Each number is 128 + 24 x the weight over the matrix's rms, rounded and kept within 0 to 255. Layers, rows and columns count from 0. Numbers have three digits each.

# layer 6 attention output (transposed), 384x384, rms 0.151, rows 285-319, columns 256-383
151073142122120112108128149101122146135137116125097138143120124126146150127095127136139127102120118139123097154118158083097112117138146156131132136125139115154140142140139139108110188105112119128137122130162115088149163109143103150166119159155135146161119109112113095154149118122121123097115158133156168145131124147116152116165109132133106147123125145133091150100138109152120086120126
134122077119131128111122135101159082129181163103181125116131135108136128108087121142125115136099103105154134180126162107149152127060121146122106149128099152118152127134148147113124146100168150126121158153087120120121156121120162152102096129094146171127126117134111107113117125130105125103114134124138128072144111163104173131172146118114131132126104137168124107118091091110135118136136
125126167116148120132123120140128112142108113112147096089136111123104123107144131125127107144099147105106111123146100147111137150127108152145111129102140138133114153140138149110119142123106141147148095137126134135133147168106101137148123152088113163125137120099155093136134115096132132173157147130145142075113167164134111141128122124111170095143139147108138141146108089135147158103127
129143137097167139098130162129119110162122134149132147097098164153131140091182142127084123122113111137131108119134124148127138149093148116174164137109110164129163120114142141117132156134097114151092104145122134114152116137100102122113161132135107113159106102077108108146138118108108142116110105145087124139171127077130157128118105084133119110115112103132116118150100131130109150123179
131143124098158119167109129115118142175115110120132118096155148118133096168131154145102115111125105124124145099098142120103127127143117124148124126134138098126148137158138120102134131115102141141146134156155109137110147134097106142109155128105139127131105144115098104143128102131129139119138150102137141110125143150137108164116081172096110131120143143111152123118126123118102117129107
116122103128163111109115123169119148095114113117126102149119138154132162118132104161125111131150123129141116131145137132137099114112117098147148115087176093103113107143117121133138136139107116134163122152177104132129124114105108127147150102146122121122124074154121113142126078124098158142150112111131130149155121138128132120110082088146118133114104153118148122148140150148105136093118
147128110130149142076149076131148142134111095139129106128141150141080121129137129120105128150120141096113123145119113174129103126147122138115120132124111107145112078106128113138125145118150115110146108117140131124119116105138124123131139161160104148160093124121151118157115115122119120152158141072133147131124131100166109120135103149121148143102152180134102134171117100103186119125126
153124124134155107139100102142089169136117169128073091106138162093110139139135136144113130085102123131134122168148110117148168174158113135141106136116110110166129115123138147106130142140103142167135136139135132109111106170138153131158136173174116122121139112151135131136143117089149107160136122132120112113082115160125128096113148156130145149103139117106113142137143107184123120134092
142152156138124117140102118091151113097112142148135096142102125125142104119119141147115131142110141106149128107115125116080175122099118124091104145139114132144126141132101127149117103123123128161123120142128106094150136081127149139126146139131134113111117131130135166123138157086109133148092145140143148141125145160149134137078125140115116104108144113129131130131128153155135092123124
137114129113110113128133157129136101142115121129127135130136143128109131134129131110096121150201083125125128122115163138103136114167098139084150128117084057128085094094135184125152102158145125160120101094114138160157090140120153137141117100132142146146131140142135113107142139123134175134134107132131154137062114149185126093121134120166143093109139119099140094122096168123179123122182
102081116114158128125125140124127095189154091121147126163119116118124148136148179099163162120133132138127153154132126130105154127085128118127116103110146134079157167143150099127151153118135119120107129084141150116136142157125097116162117159127154127102150095098076135136125109112116090146146129105049141116149091149111147081117136127110125133125143103144084147116145128122105116152129
138123112130147130107134147181093105137122114144167152143127169113134093128102168156068126138133143150106121132124125112091135138169154113099139123147086112094116100084087155111151123126139114129133125122120097131152106145146119142112148079116144130157113188169103106165112081136121138113119150133151110089125143140161165103149117119144129126110150107125172120133169157108161112134189
112123149127125149100149114132121166127108122131099136143091124106139070116189159166105134120145122143118173119123139119112123125161096088132154133113132145122149150130135147108130099150122099184144095115153124110102126105139100150162094115092143128134173111143098167136113138148099123108140137136115112161120118097159134102109112134102129130139119114134144145119162141156168096116122
180103126100143118122101133136134120137117145103152139115140133119105178105123122122128143139119136116168154131115144103166103129142137117114127145114104116107131116158147094147116123133147125151127110118148121172137138100113149116150142117207134167109118125146152127124089117182135139128130165085151101178119131136127137104107116117102127135112124134138133135130138142111134167097123
169105098131141138154133121121144088143122090119107163093151177147131115173158165122130106153119146172158122073124181120131085103104111134158110143123121117120108125133145147115130156153149120146137141147150141118112060123125120184115093121105129101110116128141134145121091113158126113110103141121113159149145147127165119142168126127137144125164101146111132118093152137141130162142140
155128137112164095132146120133186113130160147131169133113140113137117152140113140109148105127109090133150167146102147129151119115116136129085183125154099148127149140101103100081125117124155192112087189133134114158112096106116070117098108127134128146104127145082144097102147145137143120143110140106125145144138115115086132133107131107091117139147136139110181135131132079162168135104101
073143146099112153126072126109151102138121107103102092111114126133135106079156118154125138106156126106142147110141115147140132119148126139115135122126133163096141134137131123127136130122156138104137142115115140141126113123138115156131144122123130166123121113127155147157125104158123107125102137147154135113091120154113120116152132160143133132092125107081152135129124153185166119145155
117136090125125148121105133110088143114127120151159088140136135116110107131131166146125123134117121167145123115079086131141132130126102126152166131106091129111154127096115158143114132102124103166155152096154146131111120131111127110135111159145117163141144087091130121156114136139134112089133118152147077115148143163134111114143139136132101132147136130144148124132150144112116152126108
147114149106133161124144134130110120113127093157131130121158142169118127088127141138138158137141134134164146101135139119089131114136143118131117155153156110100158134096108127142149119204152149121142131145118119130139133133108114118130129127130144147129112143106144123088138121131098100120134127138114141113131086127147130108129102150140117146128137159131148139129110117088123136129156
094115125132109115150124143144125119149141163133160125119109116127130114129181140109143092131118162097160143123121123110142134137115144128139155099155126136115098148112141114146135132137145102112121098136148135133132114078141110142116083100139119137106135119099108107148142138131061121157080142178124155156106140160116137087134124108125134121158149130119111092173123148112126124152102
115115113137135132116144113136137137113134122123132156109162135122172142139130134133130120127131113139153076125160139131145120134083161146135124177142138114162102132128134118142142127142160122122140159110105165107126117163162108081071120157163156109106106119149105130107131099142183148144141149109128154142117096103093133118156117140083127177137159168110111152130109096113175149131116
150126128146102106125162112137099140151110167120146125127139129135125127138155061134154131132145122141160179123118086156089124120123146157076140111114117153145135146116121138157098108099115086116119153119119135125138151139118109128103136128122184119133109155131118118165139120131130121121115121153099129152102106126188113139083157109125151168129141091130164103098154103114123132128130
126098126109141113129127131126112117131136133179123096107174123115114107095143111156095150144104108159131110129144132114135138130108142121150132173127126142134105093143156145118158120135107132110117114127164126117152144131143112113115128129146102104114132109164117130137115136106121138132116152133163133152150100130125144143125147138115132128110122119104138098155127100132126125181153
130137068143173120124106113131138090120118146114148120115148128118121126138086109119114127110133145139128128161119138101091133135116117125143134143152143148083145149162121093106140096123168147140147115126097131127096130135111119183132134079107152145119116131108174119171118148121079108152129127099135125143122129121113141130105127126099098132123114118148162104114113114138101135149114
115156065141159127136121148117167131140141114163150150140100116128123162137150098114136117120120154102150137100084095143132115109115147154128145141152156173092103130127106104165089119157162127123093105119112169112110159093083145141092099108127147123115114111101113110097141137159158101130127138105147104137125130127091147130117110128130142112155122087106125128088090148095123129119103
136129106104129088129104156160087140138121115116151100099152152115077128151137143114145117113142167111136135126135102134124140135094140125102151128092112121117131146145138129123163113132177148136098151151112126164138157078162147124125160114157136117128106134122160141140128113129079121148163150125114143134125123092137126176173124143127125146106119167119144110146128149141147127127137
132120115129103118155125127097139116170136129112115149127154110124135164152133131120082120131118111105131141128091104110126126155156113129125137142131158088115122166146156131142134129139136126116140106111135146122128110136147131127111124121173128117154139141124122147146115107146144130115127120124132103118146116121147133129101070144158139124116145130168106146117141126104135137156111
126114150146140151105119136146149085116116136128143134146148094118131139104152150160187118112152178109114137157124125137110132134108098113096152132146108126103166143127100151121141131133110147147117137124115123119135131113144133134116138105133117129124096145139127096145120101189117119140121135082136179096108120129120132113132116098110160135156094099145136143101135117138138135147106
179126123109132158100112142155142149113134115125113110183141126104136148115123164140159152148150115177139146104151146122126136159115147153156143113112109134116094117139123132177142152164120137132166140131132091150109121092115150121151130139117163158178123114124146145106123144133114132146141115125142139145108128123116104121165145089141101122175157136119116139151093131127133119136122
109136111142132131158114109124150122177122123109129123124147148135132122137134103149123135163132143125081085158115138149082146130150101142105142126137115118182112120084164151148127130120145130151132123140131105087113140126092139157150117124134109128132178102126143158137114124133137133120099090090160162108117104169128113101146146128118097139101136101150136138115110134152129135148122
144125148130154168105148145123145169120142143128143118143118137143124146113173122160121150131130132136149121123124150156142134148148132147149126138112093156140140116093112110114151112137087095100111145132132122147137131159118130124142136099165130116121111131123120086121131089119104157129121087128139156156150124120087128123151146083141103136151127153092145143127120088110125164135124
139125104109099148135104107103139120159139113105101175129151128102135099166163123096094157133113111137138142095097146123125139164139116131155101167141147145163087109134093132134062136116120098131119091130119110134103104114102120134110139135158127136099124125130119176137152123133139126180135115118140137104115139127133115120148104124128135133131117164121162129138121151132134137131110
110151144152145155154155124136140114141126131124157105151140124115134117127141129136151107122147132116117146091111119147122126138093113111130153113130151124146125147143136072103114119094126119106136139135074158092066138119145122134138131111117136114099150122102127121112124127104140111117131137132106134101104147110147127137103117150126126128148141100133085116131119144144138079130122
098124170129090141139106143159118109136088116112104126137117125117147130127118149132178136119133135122107132155117118138123123121124146139102134172102121133153124129131138134150144147138126120169137118107117166122140122118122157129111131132146135109154148110131128152128115079136131098158106139105126089137126151138086124171134139132122118149145137174122129123181143128114130126116148
139116115106117163148141106114127158127152103147115118125133144112127132132136117148130154098130128150162153172129135114116127141128090130129115117174158105081167144129160136142135132123161153114133118118142117128100160135168154125122115139111107117115142113103146130161138132100134095130129133151132139181138119156101125136119123096144125139076107167136127111109130138147149138098136
# layer 6 attention value, 384x384, rms 0.169, rows 286-319, columns 256-383
146152151134154150132111112143112116082123127107139195136123143139136121155144123131113153136116149099146113136139151134156138184122143075136085106134099130137132136131117139133157103081099133097122143170104124128103119115099141098176135137102068147108113120119157070144109114120104133160107129139143131167150100136128146133155118174146115162116129107143124117153139142139126086134126
121118124156151145142144127111142126130131138109166124133136152170120150093164155150135106120103116138145110135138144130128193150090124157185124128120096124112131096159097130110114104119147149090147132110105133093118115156104144150124144117149095122160139124124093097143094107124113113158105153149139102087092142105132136146151154139104148122138101132131138102166110067149139158104143
164106129110098130113118127095150099168117135109126146075134151130122128119169145111119110138130145162148113118126122157105143166117103117159141089126169137174112100155092125111161104109081140132100145158119132162164089162091125163183140161118145141134128128099123088110142113103125121106157126123081095104154165145128141117112110109107098137101117125149139136094154118122108107091128
107110175087126094155089145146099138118100117172122120131135098119100118149118134130100119120143118122098150131098114143125113119183149144164128152141162088159139114170143097110124162082148148128147109118124123110104158137144106108105138169137173133144114121121144118163123115146131119104137145141116134125172098137133105142089154114096123148150158163125113129104134158091080104102123
140116144134160146133076152124128129116135123165150123150095124097170148110098126144163143130120101171159113142113149145147103156157107085159133169130105122144137104153093076102138109120123163130109090139112136113142113098134135134152145111114131165135150110168127130120138113140107116138135147118128137148150151107111103139112122112142141112146090161153164132125109146131103154128109
128133095114117146115111151120138120110116133123124132148145123101107112123141108130114158118150088153137135130109140125155141156138116148121123135119126113145120118105124160157145156143129114140130123095160146134132181120112106139137176149138116182135154126155122134138137115136136142139111153132115135152105128120137153152115091128115163128117138129128105163183131089136100175090114
128139130170083092105146116133117088119108135141116098127149132103142126151121154126130164131113116146150108141159118100175148142149135128143080108144134085120101122139094156157136105138157140142144175159143109110099107105137114186107129130171143137129109127136123158079124121093132116144116163080116077170113157142146126116124132141159089116111186102127105133081102161118155109109144
166116159133123150123121137122091128092123114135151143081116122129141103114144144119089103112151126065138085140121120113109139116133135144081101145107148193129140115113117152116110134115121141131139113124132141113118101143163115114151143157159120128145069144131145138088110176126116157136117146139087144108143126110152128126108131133077106097105127130126117132148135152098151076120098
137100149130153132112101154154119087152123156117118143140150125117117142109121158137151128189150095136132165144113147092131145137114140143114158131107117118147125136127103132113116116124125150133101130121170132112138134114080153124131128085143111120137144079174143129126130147113095152108135127130174145151115134110141120156105123116128142128153044121136139171126126102155144114172135
127095096109149123124093159130135113095116158082131136138138127147118136148112118113116106109162166111119118117110106118194135130126146121120104178153135110122124125129112088129131146127122135167112115144140133126125130129134100130123110133158097134149152121089128137130079118141143091094164110106087136038126137160134142141181145141121153161164133088065122128129131133104081108158122
171122114120106150134150113155116151137144176130166141140152183100137164156112187165147157149115120140095129136124142070098106108131109175111133115127145123149115101151062111183118135137127130111144168111144108150145122147101123117118152110120102159098107097162148113174135146083078142087161108124101101133119149151117163134104132169123130121118151137105153163151092140115162109134166
136117116131106129133129122135145124131158143138110112136129117087117142123108152117132162125150128146118155132120119158080103133136122158133173093119145103099155159170144144166137116123119154173148121126127086143113098122144148131148125128108157132138137119087139145129107160093130146150132091114124127117154134112107140108107123083126123074126150124114111147135136125138096098145143
119106110105117146114122127112091121145110126146142132124141127105138106130115080137105131130108163101162160119124106122135122173134079101128098139113084137158129106115170139160107127159136131167137141152169116141124128113109135128165126115132125140130135139204116157151132102109139169139139117091136095150097139163163139063124137123129149144110135133084121120139128111123130125121143
139107132165137126123052155122135148159113097125140140084142144140157117163118106120146153126138172173121086086183138130093091119141113107132098125115116136127096160193165107179121128129133087193147140141115096148121108149157113123128110130095109141137144133155169138132111079113089139108119150068133148121146113102169114085130118135124158104137105140097109134094148097150144124150114
117139144072117151096098127138135140103124135134126185161110133141119135106133114146129127146130097115147164140138142170121096133149110111093138130118079139131194082113122127075118141128164115119099162110119116177119113133107128116113094124099122145120144142119116093131157110127132126122105098116166146129115151153081093108143098098117103167110093108154176133121135124109103099104090
117142126082094172102094107093167124086130142118152132134168125134110118150163141123063145101120157163149113104127125121129116153143124151090117107159131117102128126111150149084150108136144180113181127107123164122132096158119155139112138129145151136155130145118117159166118118167120114122108164125141152156108105141117104142130102158133088144149130140113147139106157141119129138125138
132115121121093138132128108123113121141151126138099136172168098118123106138119174122155117120128093127145079116095113117132110085120116131123125107148128120108098159104145197158108132117138161104164136152089109163148115100127072140132113129108110142131140136089132136134135173137121128111153098137122105076162129111138108124139138140144159145113125156130144140130160107139093115112119
135122182127117148129127132153119105147141139144127155135167123134139170138123144155122103115142151141134115152081128164139135109132116184085116158148097102134128153116149111181146132177129115133108125179146130123161118143113135123134120127147134117139133123158159088140116109128132120144155144099158123139127108132085102114127101134138125097121110109123111107115151115138131108113100
080151139098111115121142145145117080134151136110151093123119137153102151106176139116091120139133105113128146112134111112164143118134161139106131146126111139142109148139126119090139147126096098144163123152136159129081125100153145140109086131128093099135089129091138118115158121070114109112108128168118122137131138146119137128097139091148179121110110131112156118173090149093112115125123
103123117095103118111132138118150149134122148149114148132133091110156133128141127139151117101124137165140128134152158128119089146122096119130081150159125119128112156120116080157169151150132131149138143139122128128162148083166130132093147143096141126113145116126110128132116127123152125114142126148143134109097088131131135121136125092128123126144113105154103144110168153101134123139115
132147122141147128153135156176131068143098133141124182138151147132109108105110085086121103106140136096139133158110114166111090129105091096094116106140160138141127097110124155162092168155148113100163137091113158125140097136124118140133130132181140151139108129109134130159140145127140099107123133123112117140136079106143108160124144130126114153134101095139186098128146133127100157161130
133127109143140159119126131125098110179136138151105132095153128112116116073154143111141125110121147137108125112102123091106078171107135119095111150124121105108125099148142125130110094120122104138129161120109113150113161114160126104134123115154100134108110100129147104127145121118136150143157126141128170144100106150132165126139112145148124099100103125133197101134095104106154118141100
144115143129128128145109119127137119102152149138110138099111123089119119133143100128131130150093102125143136137094152142100121148146156148114140109166125144131168105153113142087128139140135140160172100152114146155090130139114116123161102100072109121072146064158142165150143120125100169150147111146143134121071128139105148119122149131084091175097112100089156134115119136121101150167122
108130136148131123141112159112107049130168129113138146114144081115153119163130079120162116119072114108099145118099105118180124152126144143112175114135141200138114165119107119146136142158107114138115122171147104133109152117090121112121113136105118146141137117127105136127108132161145135123144080099151142122118124125108121115123097111103156076137116075155127112080120123102079138099111
128113126121150090146147138169144123125085112125129102150142152126125121113164101118131126168122183125124108101111097092114145174154110100107076109084120140135136118155092138149127116154157121118141126097106145176146100147115161144153158116156131131156158122129122123144123115138103114097122177109150134139103143145155113122122109160115139085126115094121131133169139129145114114119136
137105127162150131107141153119094088126120151098127120098143159128130143152137092128136121138118141119110122153156128104099107139139162133139130116121187116149135145124154111160146112108135142108131145135128148129100118115130150106139094137160142121154148145143137123125077154130102113168100144099111139137121097170140101121129145174160117112160124077088093152153119126129116157148147
144097126155162153095094151101121154113101116154177142134150131107143141094141131143127128155152164136139174128090111079124136146135108157160088140132116127153133132124156157120123159125123174137129118113129150115120128108128124147137124112149138115161109076119170067116123164146129124140129126125145098092125116093124127135145127128105124121158075120087153119150111140151161100129084
134130132085120127112121095143132116148121136132108088133158124139173178144151158167132141114152135152128135125104136111135128142128108116149108166121154090122127149128144169115172141134119120131126095160143133147111157135153115100127136153118162103134102121100150140119129125090137116155185139121133154145152171100121104117143168039041148130162128148127103187165145148153125087155129
116122157137109114135097130127140107132124125095120134138108174112108140132127138127140138148150120157118129150160132120127115108133133155118138110166151110142155131115106152138154121108154147138136134136108103124105121147099109135105102152130123130177112116092084139131136168178115109158139138141162143125125099152144106132133105125095100122112112142108147135132117116140117102120100
139154130110145150113143122120108127142118114116102139168120158131141112120150164098163105137100095149135124106152123096137157126123115158119108138160122154135131111130114111163104125134124136115112138129145135158165148158124115149165150159136092138113109135138112117107103154124124111098106130137156145141123147159089144102138106076131112155111112171130100132129142099141106116148154
041146104144131117135105150146121124137134164119138148107160106107148132171158131134088145182123086137132126097118164139101156102117152127169107151113198169144144135113169110166101143125130143127111110139100113143125132124137162118138145176138139150127131148099158166175125152112128132163138147115142116107137129140139085145113118085104120087123126153105119177134141154128126087135126
108126112112137145138132105125096122144129126122094139102124111122139134181148120153094113144146125100076147077121093119143159117122129123142149096144165161142127145110135173094100168117130143117099075177100132131085143158154133127087094141104119158122164116114126175131140126121146093122125127136089125140120132157159120117162127118084107152101141145097125131126127144154150136117121
103145118111144145125123126126095105137110133099121128124111140109163135108170127138107102138118156145126114143161100081120140128118160131153112152152115111100075142116150140119125149139130123183167135092147163176136097122111141104127148146119087144111136171112129146107096125086108103108119100138123130119116135161140165131110114125124118105142154169102097128136143113162114145165155
130114098124083119140105087121167127126162124136096144122137153183088135127116093133099117085152097133106115128109142119168111147127111166133115136131170119080146115108110122133162111118166141138128119105111142101129137115155131137158093165138119112085163135131135136136127134126142119136126139121160127126117151114125109090176152146122146141106087129101158145130091134110122075130110
# layer 6 attention query, 384x384, rms 0.073, rows 320-339, columns 256-383
139130119110133111122123127124128150104129138115118108136145150142140136101134125140146151142144128109124121143139133107095125132133115115118114128113127134125119133147119141130153118130134151114135134108130120122118151131133143141135140138154120104114151149122138135141136116117130148136108140153100108096112136115112125148110135107118137115118107134148117104113150131148142135116126
107120105130168148130115134149131134154132102116103121100126127150139124108153085139145132108118120125144148086141140116087141119130126106100138141108138107141124149085138122145096133123139122112136118138106155150127119131115100119124129134130146123125117119132116137125113118111131121125087117107154117154110127124154134107093108124086129106113121117122111128135149152115131138113127
114116083121123124121136095152120136131137089127115129106111118107148142115131122141116113103148147125143142132130113148149153162119132140139120138143142147121164119107133085142101145126142121087154124158141121130138120140109131101115155126121146132143111118132122156125129122129117107137131131125142140133117113126157126103096138141127112147150129125100127128133129099092119129109155
139151098102119105143106130143117134117140141122116132123145114113136098122117165126123107103122128114121131124150108114115143154135126132113133098132133110139132130125116136146126122135169127142147141151100129131140094150141150114166142100121123137134108122131142102110111143144138147128110129071175112145143137149109115151114150148129122130105121105117167104122129126132146121100127
128123132097121126136116118152145153118148128125116096124151132170154143140153104139092115138115083121148123120129109113115136135131112117128146111116145137128119073121099147127149102140135116118099133136125115127139130121127128129137098087145108131119128134126161142145142145127132140113132112132131112128126115111134157143138138111132128135134142123139113091118128156161112128108115
140115099121127135121114109152108176131140135101131140126153139142101091126132127107114117130093114132126137132130134109067126130146138055110115132103106121132105126122143148098118112133142155150119109168108113135130128123143121141131119125145125127104127135139133125151121123129129117106103121128153135122121116124141117151112125105144129121140115116141132089133147117134120133129125
095127113122147155144122158130082145132132152110122120094126111120131142143134126138173136131120122114120099136131105139132139099118135115129109125136116126106152126122143158111116115127131179133112138135146122109117129105139155118120108130164126118116141123114143141151130143108122112108135104123151114115110125146104130140110146119126128128126107147128166123117120138135137116137117
148132209077099125135112150135122120105156163116153106102106149156118127128127145118151110194117108140142100102109098102141132134148109133108131128134116135113122103165134158132143113137077143149103114127131129108115150116116142116125105130121101175146136132085139132142113135132102130104149129134152125112115144123117138158107123121138116141151111126113129121129157139167103139110114
135113125190164153126190112141109150116114089154111147132130154094091143121154084135079119115131142135140134140121152147151130138096146137150114157136098163119139131157122108156098117135175118143150115142106115147104109126112131121093154147149164125134086125187142088132154121128093105163122161125096105117093118097174111120115105138116124153128130153174093119110118096121144138126137
108161187094166148136129090131159125139165090147105103167139124157162152148155109145128107078093123100130131112156088095084178119129134150141161137111144146113140109111108098137148131118118129099132159144142095158125126134107132081101108109132129131100117115103125174138104125131132133118147115101128138155148122115121169132111108080106113132128164121124157129165154151111121151125135
120099077087136146125138117107119099135154111133132131108151141124143187180158142127125134140115121128164129125118097153132126130151126177115120116144128121131146068126130127096076149136153118149145165147119102128121116098099138121110079150212156126131096146125105150152105117146132115130117084103142140168132104157129133142128112093103153169136137108113148100115143155095129164140151
168156179165116124131152170159118147105110142154123123102112162125120134113131134135104110145127124123124142069123114120111132138143102151113118107136135141132122140172144135139167131118144101126150139160112129090106125134172097130168133134128123103127125122134131141161177124144124134119167116126103113161129149111130141195181109157075109135095134174122110121133163105133173088134126
119136158148091105142128137113120124103132095150137117128130113126113105085162120153137138124131144151145142096121121144123144090144109138128084137141148100113142143137137101145095152151140127117124120128139119100146121143144100101183114116132165139143141112121142126110134169115128097121116094148124154126125127113148108148114145091165129122125115092169129096130140121121109067136170
165144167079127100153135167136100170141148153112169108100127178137116106122135146209115100122167169126120119104105092108085125172136075192104177139101109116102094112125145160121163114145121115155095166129122109123179158123144146140145154125129141120144111091075148167138090130161160159117149099143102121136152134143115124129129144094132117133139130129152134137191164167143114163123124
130132109090092138118130136129139085127130123134143106124138143149106125140108118066123128120105139131105125174128108141125127141124131157128162115127100103130117117115199101135120145136133154111152151125095139163131098148096115119135131115132125152119122151111165088138132120129134174089132133128142128124158134175082076138086098103156188098135176119111130094113126105106155128097143
106101135143114130126115106117122089112140160160133133094149090108132096138139094101180136145148137110127134115166127107141127118091106075071074146123159149139139151144123120146131098160150139094129163134114119111150143095181119173148152142122180102102159096147128104138160117137128091116127135164130120126108148085137110167147116154132127164155142109104130093123110136143113086111103
117116151126096102158149113129149159120113108144124150121123125124109135193133104091142109170120137176110068108127119136118094159144134146032123120150142125139076120094136130144150072129150120157134134107124141124129149088146166148127126130120105159138136160175157149128129150146124151175123122089109122121156124120114085146120109133191155103100146146119113164108124154134137176146137
109133119149162143107118122087111117106101109116113140136141110109111103106133090126093151134119169102107147136120155147156135111102091148116160123147133136132135154139143119120122131137108149097054174120144116130149122122097090167119138083107162145171131129095109081164147134096081131150117150117110119153140125085135105132114127118123141111143157106118122119108106099091126150133134
161097164117110106077117133141094168130079152117097138135088151147138107105115131116134158160121134091091124102120077201164129154154099152099160112120127120118100117175101123128113124110138144114118124151128142144147151122119154134114121099087143122187170161136098119178177135121077137130131139145154171110115116136122132144145080095119163149092112131151119136129115096116139124099109
179138080176162092146161135164096111127113149091136120151066086115107154122135154132122108119134127135112135132122125131155157100093145092168103100108149131118141131151116111141071155173111112130144140114133087082118091118199117154104133122130127086086101147119164156119143169123160114110128155090083101115134131118134106141137141110107081174160115136142117179082143120113130157130140
# layer 6 attention key, 384x384, rms 0.0743, rows 320-339, columns 256-383
128127127142144144130140126132120130182149129130128118130113146125123128140097096115095134112141112142097149123136135138124134122104100151116134124093130125126132118108130131125118140141121116143108137123120084139133080124130131127127119110139116139125107116115128107095140157125117121147108128139130120146108133137120127163122131131135103118105144138131154125149115112119132141102135
102141117140100138149143116144122120160123136115132129123149151132136132149100133133141119146170120123124104137128125126135156144121116118097128124122139157138101101109155121119143139148109141140122119111145098119121109117131130123143108111138094121153123157138116154141151164142094128170148144147096145111109112115138111144119115124169098138079126119145147133143144124133122118136136
119121153126121140115144137117121116118129134101133129117141140117152116127130145132132121111129108138124132130129124100129116117126111120157121123130154125134146141132139139078141153118111159109133137141120115099135133114141116115133137122130143157150158090142142134119125129153147128130148116135125146128138124169123151118139121119127104120109165121139129129102145139120121118133096
109143138128156123104121129145123123151120123129129112149126129115123116128116087123123089154150112143117129145127144133116138126127133142121128131107152122142142114105137113123124133113097143136125126140157136113118136143134106116084120145130122110141142097108132145115140116106129076139132134128151119109101119146136140117113108150155111144127142148126141150105141074140118143121130
143107141140119109122161120142104128152149133149124147108111117109098120135108103112156137155127132148144146126092105099122114125124132102117129124117145119117105142110114131177127114132122144136114122142144147141152147136132141125106125120141149128101085145109105087129106122125119083124117145131142133137132145117137115157114153131130110125126111113122131168149134110112134127115131
136131106146132108145131143158157132137130100160129090119151129116118110149139123112120118108121093144117119119111087130127140122142151139116166145143141132133105126144139134167093156133134099105111163118117124113116152126105130097137107103113148119122103144125137133120134112120127138113143107128141121103140146116137147149124146147119141114114139135154098113121118121148161132122145
137112135122116114128105113125140155115132094134144129136143108141139122145118120119134121147122139132102130144132145135103138151107130145112158133170114123112157099160133111137129131100163106113140137110098128155145142149125150145121139122097108135103124161165131126141146111134146131103118159122108132120137138135131130109105122141136132124147139137100133119142107134119133153098156
116138135103124131151126116091107100120108141155100125140178137116109140119134146146172151169127148072161155141139143126126129130174153118131117118149137122139103131139110147118115119119116140159112117123146113131149144111137110108162166131144119131086112123141133107164145148137131089118148106149075167136153151109130108115138151134100126089125102113091182149153122171133134103127156
136131120123124131132141154103129087111097155120157151132144125145123117141112146151150126115140137130130117116127128149159129130156172114117100131140125139105180117127129084113144130111127111112156124135140119086136147137152131105123150113146077131146127129120147113097115117092160125127164116137140108124119100133113133117150164101140109097146121085137135116125146123127121174135116
102117120150102111119126109150141118169109124108115155129115152122110145134098110154124124198152166147132129122128154121124134123108145107161131125105124120095123137113130146115126135139108153179114137060112153163141112129153113154124178131134093158115146119118136120129147142110075123138129108140095145140099124144122125150163143139153135129128106125128139111117132109134126142089133
139129145166120110100144140144147177122154137141084125128112122131127141165110086115132137108119146140106080124138150171073131132103143118098131126106099123100109157109164147160127142100113116128139126113080150142122144140120128184138148147144114152111116136102138146133149131154084138148130158140156167120140142149109133116133098150155147116135124173112119108136109114166131114141137
097124130115131128125142129141176105139098157091157131111125158142100134123133178105103145147141137128114132126124125145138150122132142138152099122139147124135120134111133116152132137184110153111101129085137155172111130129113121134129129118144097168123169121110119125103148158118117107113105133152149136111164111133104091091147140138134143110129111108086144129143105128161118120103105
142130109146093188131142182116124060101135193149118133101131137131117115144120126122114144121138106103173135151143107124150129156132155129150154107146115142135111130130132143156159138130105159129112090122174146191129127097129140143125120106092103168129159110132122130115104153117120134143161134122097112122133109135139096102167126146102131089132137125113111115129070167085115104139135
099091139123162098140144121116133138128095102122076140105173170112127136115138152103162166103118108168169144121160101142129124118150122110095155124121112143139129124116131147144120153120129148114090130065141133124114111113099142115147086136115086103092108132153103109123158137110127128148137136157165168095134130132125124148128131109153143130083114150140124117124166123126112139138137
117098122124142130121163143108106130098134095122118113159160128145153106168134112135115133144112112144116124122168136134115127104125140103085086105064139115139148109136139129081146115121124131130148125132192106133122141128140145137093177145127106102077140115166110134075128139134123048142153112131144118147149174133130146125104156169160117080134134126142135117107097122145117093148115
116138095134113118134126152157170135108096133111146141112179061153149137121136121096098135133113130141141091117136154113111137146089113153091163127156170099165094161096150151124131125155120154113113114122113157122103160125144148121120085102109148137137110113124133151085111144102161171150136122122113129150159107160135088108144156130095119139144118154123103124075121137143144080167130
105148116149099163148130132097098106155138122131135119114084114150147090098130141152125143177127099116125137109151142145132129115128171120137086111084106107100169117158114103101135134114068092139154150144146158098170087134144141109149151097138159091152071116106092104117112102117165146099119155141141087148104134112133135120131134104175097130114145074147134152121129114108129147055169
116133120127133128090103125126127114078137102132169104097116149105142131196184130147097163143130142139112114143120118097127150155131118098151133111088120142104162088121150102100146113147093123119179120148104133128087100143133124137107109111070109077136144172148131130137136088114054139140149111149117075104148136120141167126155108119130143142152167129113096155098131145135112162099157
146158155137167117136177131147160138138153129110145159129115107196110156117106103100107117153100083119138168114123137162080131172151129136099191104084151108145135109098127102124129124154170125160068139097098098169110125131087098122126110137165154128141068101105161170130201159155139100107136074139125134141112121131137104113152101090166126127166125128141127115116120123132129066115106
093102062099125192139173136082115181107126107134149144096122105125116110115153123119154146136132091086164171095111120134106156157107089180130090147102136111194143130125104085134138092153121115142149151093144104133109124128141114099142128071124115151122096148133145151082168150075099144100118119123092125152131129119113059081152157121109144100168143141084179148129150174159139107113141